Weights of a small GPT-style language model, trained from scratch on English Wikipedia.
Training: a variant of Muon for these matrices, 496M tokens.
Each number is 50 + 15 x the weight over its row's rms, rounded and kept within 0 to 99. Layers, rows and columns count from 0. The size before them is the row's rms in percent of the matrix's.

# up: layer 5 MLP up, 768x384, rms 0.0755, rows 66-76, columns 288-383
# down: layer 5 MLP down (transposed), 768x384, rms 0.154, rows 66-76, columns 288-383
# gate: layer 5 MLP gate, 768x384, rms 0.0707, rows 67-77, columns 288-383
up66 107:76 35 67 63 50 44 39 36 48 82 69 54 46 56 44 41 30 58 56 51 61 51 17 41 50 64 50 90 19 36 25 60 52 30 23 60 50 54 60 54 47 77 51 33 46 78 37 07 48 55 57 55 27 37 35 43 50 40 60 62 48 51 47 55 58 81 78 53 69 47 65 58 48 65 47 71 58 28 61 72 43 61 56 40 65 73 74 55 65 59 69 52 75 23 68 55
down66 101:47 65 75 52 42 69 58 57 66 57 23 31 31 33 53 50 55 47 45 54 41 48 72 58 42 30 38 58 56 35 48 25 44 66 66 51 78 86 43 23 35 47 65 39 35 70 65 39 65 40 36 26 43 53 34 46 47 35 67 27 27 20 55 36 78 38 39 41 77 61 71 54 58 51 40 70 43 70 49 41 70 81 32 86 55 55 54 40 52 33 47 31 24 29 58 82
gate67 095:35 90 40 51 64 48 02 32 55 38 55 56 41 47 47 35 33 40 60 36 44 41 46 49 40 65 44 54 80 52 64 51 37 27 59 43 35 37 83 69 32 52 54 58 80 76 45 24 62 56 74 53 60 88 46 41 99 56 63 65 51 40 35 28 56 32 18 61 41 59 41 54 28 60 44 64 49 42 16 84 54 29 47 32 53 39 68 79 61 44 56 51 58 40 64 38
up67 097:60 52 33 46 19 30 48 43 55 65 41 50 53 41 59 38 52 65 73 50 66 55 62 42 56 62 50 58 45 41 55 63 21 53 40 32 51 60 56 44 22 63 44 47 47 41 56 59 49 29 39 57 20 51 80 29 49 37 14 47 54 29 43 52 78 28 58 60 52 39 57 43 73 59 64 53 37 59 21 19 54 42 40 50 45 55 39 64 38 42 41 26 47 39 59 30
down67 095:45 33 46 57 52 72 47 36 26 36 55 57 48 68 68 43 40 62 39 59 46 44 18 45 20 82 39 51 34 63 62 56 53 55 59 43 41 34 39 49 40 52 66 23 59 65 62 62 60 57 48 61 58 37 61 46 36 69 68 72 33 37 48 23 62 70 38 28 40 39 57 73 28 55 73 70 69 44 54 33 54 41 52 44 67 54 60 63 57 59 71 48 55 54 49 44
gate68 107:61 49 54 71 40 49 57 56 48 47 65 51 44 49 72 69 78 64 15 60 41 46 57 23 44 58 06 53 42 49 50 46 36 31 51 56 58 72 40 63 50 40 34 43 32 38 64 59 42 33 58 44 49 49 42 56 52 87 77 40 81 57 57 59 52 26 57 38 61 30 18 40 72 17 54 62 47 50 39 47 45 50 46 40 50 52 64 57 36 50 84 32 41 31 59 11
up68 098:45 50 55 58 68 29 52 46 31 33 78 61 31 68 65 62 74 57 52 47 53 58 39 59 52 31 46 39 27 64 66 46 41 67 22 47 59 58 35 60 68 50 72 47 80 33 29 33 52 56 57 32 52 73 49 33 67 56 52 43 58 33 27 49 59 75 24 70 88 14 33 56 51 65 42 48 61 61 34 50 43 55 41 54 55 55 62 45 48 61 56 63 12 52 36 67
down68 102:78 55 70 56 60 52 62 42 31 52 23 55 46 38 58 55 56 42 29 49 39 25 44 66 48 67 28 51 42 36 63 31 46 52 50 27 43 65 49 64 44 46 38 46 58 17 55 35 68 35 63 67 34 54 64 62 53 74 72 62 60 57 85 48 52 53 50 09 36 58 33 72 58 28 29 64 61 57 58 67 51 52 44 57 51 50 54 54 23 53 53 28 36 46 44 46
gate69 098:72 28 68 74 53 69 33 45 44 19 43 63 63 42 51 39 66 86 49 38 54 52 56 60 61 43 63 31 33 50 41 47 40 94 69 58 63 69 66 56 75 62 53 47 34 59 40 38 44 53 80 50 60 53 22 49 36 62 39 45 55 60 68 43 53 58 52 65 46 33 34 40 60 54 28 74 55 56 54 54 50 54 47 38 37 81 71 56 44 48 45 40 24 58 38 48
up69 101:61 27 48 51 36 38 48 48 56 70 17 62 66 56 71 44 33 32 66 59 70 34 14 54 43 47 75 54 63 44 48 09 44 50 65 46 78 34 34 24 51 39 72 80 49 16 49 75 69 55 38 44 71 50 35 78 49 45 52 61 65 59 30 42 53 40 76 53 34 39 44 52 38 35 67 30 59 38 64 45 24 52 08 40 33 30 36 31 55 46 62 32 59 63 31 57
down69 105:42 31 53 38 24 54 41 57 53 56 53 63 46 30 61 41 57 48 62 46 35 46 39 50 77 15 57 52 45 37 70 25 31 63 23 44 41 32 71 37 47 42 73 70 32 39 52 57 13 48 27 30 66 23 47 49 51 33 61 40 69 63 52 55 55 45 59 36 75 64 74 38 20 58 65 53 68 55 39 51 70 34 42 55 20 64 63 53 70 19 59 56 53 38 31 54
gate70 091:56 68 47 73 75 60 45 11 54 59 56 49 53 39 41 63 52 75 60 43 55 65 44 51 53 58 61 25 25 41 47 31 40 15 67 65 37 33 77 66 51 57 49 48 35 38 53 37 32 38 25 55 50 36 61 30 59 48 48 51 41 61 40 52 56 29 35 82 67 45 26 60 12 28 58 39 50 57 51 65 53 59 30 39 51 15 67 56 49 51 43 32 48 75 75 49
up70 098:36 41 51 28 65 24 19 32 66 69 62 33 78 62 78 67 36 32 37 28 37 69 60 26 63 33 52 44 42 65 79 51 67 67 54 57 76 36 47 26 39 56 41 46 42 69 15 25 32 54 25 55 57 64 61 37 37 42 45 43 72 44 25 66 70 42 39 54 68 60 50 49 22 00 36 65 35 48 58 57 41 43 22 63 43 49 43 67 74 59 59 37 60 51 70 41
down70 094:77 49 49 68 63 35 66 43 36 48 43 60 44 37 44 52 80 30 45 45 67 54 49 53 35 43 64 60 47 34 74 69 63 71 62 68 26 61 62 65 57 40 24 59 36 19 49 63 34 36 57 75 53 66 71 69 35 69 49 09 58 66 42 74 52 52 63 42 56 24 57 59 40 51 74 47 45 58 49 53 39 75 35 47 50 40 80 55 39 71 43 50 48 59 57 62
gate71 106:57 53 35 47 77 56 52 54 24 26 73 56 62 64 46 42 37 42 60 65 75 51 82 44 49 27 27 64 57 46 72 23 30 28 36 51 70 49 52 40 59 52 55 53 43 33 66 69 70 36 55 65 49 78 48 60 52 54 39 63 63 59 47 41 69 52 45 30 52 51 28 41 42 67 53 41 51 46 73 34 63 47 30 56 29 61 62 37 47 50 72 59 62 55 66 52
up71 095:44 38 70 55 35 36 58 52 55 48 63 37 67 81 33 53 31 38 59 57 57 49 31 73 77 41 49 62 69 58 55 67 74 69 18 53 34 51 15 52 74 30 72 31 73 50 35 42 32 69 44 24 57 45 56 61 42 39 45 61 50 48 71 53 32 64 55 64 61 37 58 59 30 34 64 56 63 63 26 55 35 61 50 70 57 67 42 31 31 67 31 67 49 92 62 34
down71 103:49 61 40 42 49 14 87 42 33 71 50 38 51 32 77 35 25 72 76 44 49 62 44 40 45 67 47 47 18 41 99 47 70 47 76 49 63 42 55 33 43 36 49 58 43 50 64 59 72 56 40 51 48 38 44 50 58 59 64 64 31 56 73 84 35 55 54 48 32 66 25 61 55 73 59 42 67 30 60 75 22 38 37 38 44 82 16 37 22 48 62 60 61 56 47 56
gate72 098:42 28 46 24 26 55 50 57 48 43 51 52 66 64 47 19 51 50 42 52 64 36 52 67 39 42 37 48 44 52 61 48 50 57 61 60 36 61 57 61 37 62 77 59 50 51 62 26 37 42 53 56 48 57 64 38 63 77 48 47 22 65 53 35 31 60 25 77 53 28 47 59 45 38 48 50 30 56 65 26 49 51 52 38 16 47 39 31 56 40 19 56 42 52 55 28
up72 098:41 46 71 50 48 23 86 31 35 48 78 60 49 00 58 42 37 36 47 37 45 70 56 57 34 74 63 16 50 18 76 48 38 87 75 42 42 64 57 99 42 44 51 49 47 50 53 49 70 50 55 74 42 50 23 64 55 41 46 46 63 66 48 41 61 57 37 44 62 58 58 77 64 42 55 40 29 54 36 57 56 33 80 43 35 44 38 87 59 60 24 54 41 53 70 70
down72 099:78 64 31 39 57 38 64 58 18 47 43 44 77 40 36 31 54 54 58 62 28 47 52 37 51 70 32 71 56 40 42 23 55 47 63 51 75 53 26 66 27 73 58 68 55 52 36 41 12 71 38 62 79 60 60 54 38 41 53 41 72 69 69 39 42 51 33 64 65 45 52 49 42 52 62 48 44 33 39 45 49 43 50 32 43 69 36 40 39 81 54 54 54 28 74 48
gate73 107:44 52 33 60 59 59 38 32 53 44 60 38 58 22 53 73 71 46 48 50 62 60 43 59 54 42 40 60 58 47 64 41 63 28 64 68 61 46 78 38 64 52 49 47 66 58 37 50 69 50 60 43 53 45 31 61 76 61 28 50 64 25 47 38 23 55 38 48 41 45 48 35 59 81 66 46 55 49 33 45 30 59 47 09 43 19 65 17 51 92 55 74 34 31 80 46
up73 104:31 45 64 65 65 48 57 52 45 39 58 46 73 81 56 53 62 68 25 64 28 55 49 39 73 40 49 47 40 11 62 51 65 55 58 48 64 61 56 52 53 29 76 52 38 68 39 44 37 45 24 44 38 47 64 37 35 35 70 37 22 33 49 49 30 46 60 50 69 55 51 45 45 45 42 57 30 50 60 46 44 67 60 54 57 37 54 72 56 30 61 53 50 30 37 47
down73 104:64 42 52 55 49 53 56 71 54 42 41 46 27 53 55 74 34 47 32 52 51 40 54 48 68 49 52 40 43 24 50 35 48 37 71 33 46 76 36 76 56 19 42 38 19 64 79 69 61 30 45 41 39 60 60 39 72 64 43 70 49 50 53 92 72 53 67 31 70 50 52 67 49 75 66 30 32 40 51 48 56 43 75 74 44 33 56 52 62 56 71 58 71 65 53 67
gate74 095:44 44 30 56 26 61 75 90 57 44 82 66 88 36 50 43 42 40 71 68 65 39 31 31 56 38 43 59 42 31 47 52 13 38 52 67 36 47 54 45 54 44 59 62 36 34 49 62 54 59 78 43 61 65 66 44 42 59 63 49 54 48 42 58 33 54 64 47 32 20 47 43 29 68 46 47 69 71 61 56 59 83 36 72 58 34 35 48 61 59 30 41 52 69 64 50
up74 092:46 48 52 30 52 48 42 59 46 52 38 64 42 76 42 64 42 46 73 43 62 66 69 64 57 33 58 20 51 36 69 41 42 48 63 52 54 32 50 25 52 64 57 73 49 52 55 23 56 45 71 37 48 28 51 69 37 64 27 44 50 35 38 47 48 55 62 40 39 50 38 23 55 91 65 35 56 46 29 53 45 52 63 35 42 43 59 59 73 48 51 60 34 49 56 50
down74 093:50 55 30 45 37 64 56 45 39 46 64 77 43 61 58 54 30 49 76 57 65 45 32 52 45 49 56 70 59 60 99 43 46 70 38 63 66 63 39 42 35 48 33 38 39 50 68 56 44 36 45 77 48 27 38 66 23 53 76 47 67 69 47 65 67 60 65 32 55 21 56 79 29 64 59 42 66 57 34 38 30 65 46 42 25 68 38 69 91 48 52 35 67 30 17 51
gate75 105:62 48 65 76 60 27 42 64 31 46 41 45 80 45 38 53 79 46 44 92 63 73 26 39 46 70 46 61 47 48 79 54 39 37 49 37 60 39 63 20 49 67 44 62 71 47 63 51 40 29 38 58 86 64 60 60 47 40 53 56 39 50 59 32 47 68 56 72 45 44 57 70 54 64 68 57 53 54 58 64 28 57 59 60 63 45 68 61 58 58 61 38 46 43 87 75
up75 103:61 58 31 49 65 35 31 50 61 29 56 41 26 57 32 39 67 30 36 66 38 28 35 51 51 63 34 42 25 69 48 45 50 58 36 09 70 43 39 68 66 51 11 74 67 44 41 37 53 59 33 69 48 69 34 33 31 54 42 57 53 44 44 61 82 50 70 26 42 47 44 56 60 74 59 48 56 41 71 37 73 51 47 54 69 57 49 43 61 26 55 67 71 63 30 30
down75 099:65 68 46 17 63 53 74 27 72 60 67 44 36 52 54 40 47 64 43 46 45 19 59 05 57 39 51 28 60 37 15 64 71 42 41 55 45 73 24 49 48 55 32 61 51 35 40 40 43 83 53 48 37 27 31 25 42 43 62 40 44 59 33 32 60 60 65 35 36 39 36 84 79 47 72 66 58 77 37 34 62 74 47 61 72 59 45 65 67 51 45 31 72 60 29 50
gate76 106:67 56 53 80 49 42 56 63 48 72 55 41 71 56 62 24 55 43 49 50 60 20 39 65 56 77 48 57 35 57 77 67 34 26 58 51 55 37 65 39 30 63 50 61 43 71 45 67 36 21 56 35 68 20 66 50 47 64 48 61 33 59 58 32 51 71 61 72 75 60 43 56 45 38 68 59 67 65 33 46 32 50 50 66 84 57 61 53 24 66 50 43 35 57 39 39
up76 104:70 88 68 43 88 37 41 40 49 53 42 46 65 55 43 45 56 71 51 53 60 40 41 55 46 37 46 56 33 36 62 45 60 41 71 34 49 67 64 64 71 58 74 50 56 59 34 53 65 59 13 36 36 51 67 78 53 43 37 61 60 52 57 43 37 01 29 38 57 77 42 42 57 33 59 74 46 46 61 54 54 60 70 31 51 52 56 55 56 45 28 39 56 57 54 35
down76 106:42 36 58 32 56 18 49 64 66 64 44 44 51 43 36 41 71 56 45 57 31 32 63 66 58 41 31 19 57 57 61 26 68 38 52 26 88 55 32 73 65 66 45 46 38 41 53 64 43 55 81 49 20 37 63 63 48 47 81 64 50 50 45 42 37 57 53 46 72 59 50 43 54 10 33 56 82 52 55 60 53 43 63 39 44 80 46 10 55 23 59 52 39 26 57 47
gate77 101:47 44 68 35 48 60 66 36 36 58 56 44 81 64 41 73 47 52 55 33 66 47 64 46 58 30 45 40 71 51 61 52 49 49 41 50 46 43 78 47 49 71 51 52 38 56 47 29 51 59 16 48 54 80 39 65 50 65 43 31 66 38 39 74 41 54 57 64 60 37 72 57 68 65 17 53 30 58 68 73 53 05 39 36 65 59 41 66 28 53 56 74 54 28 60 29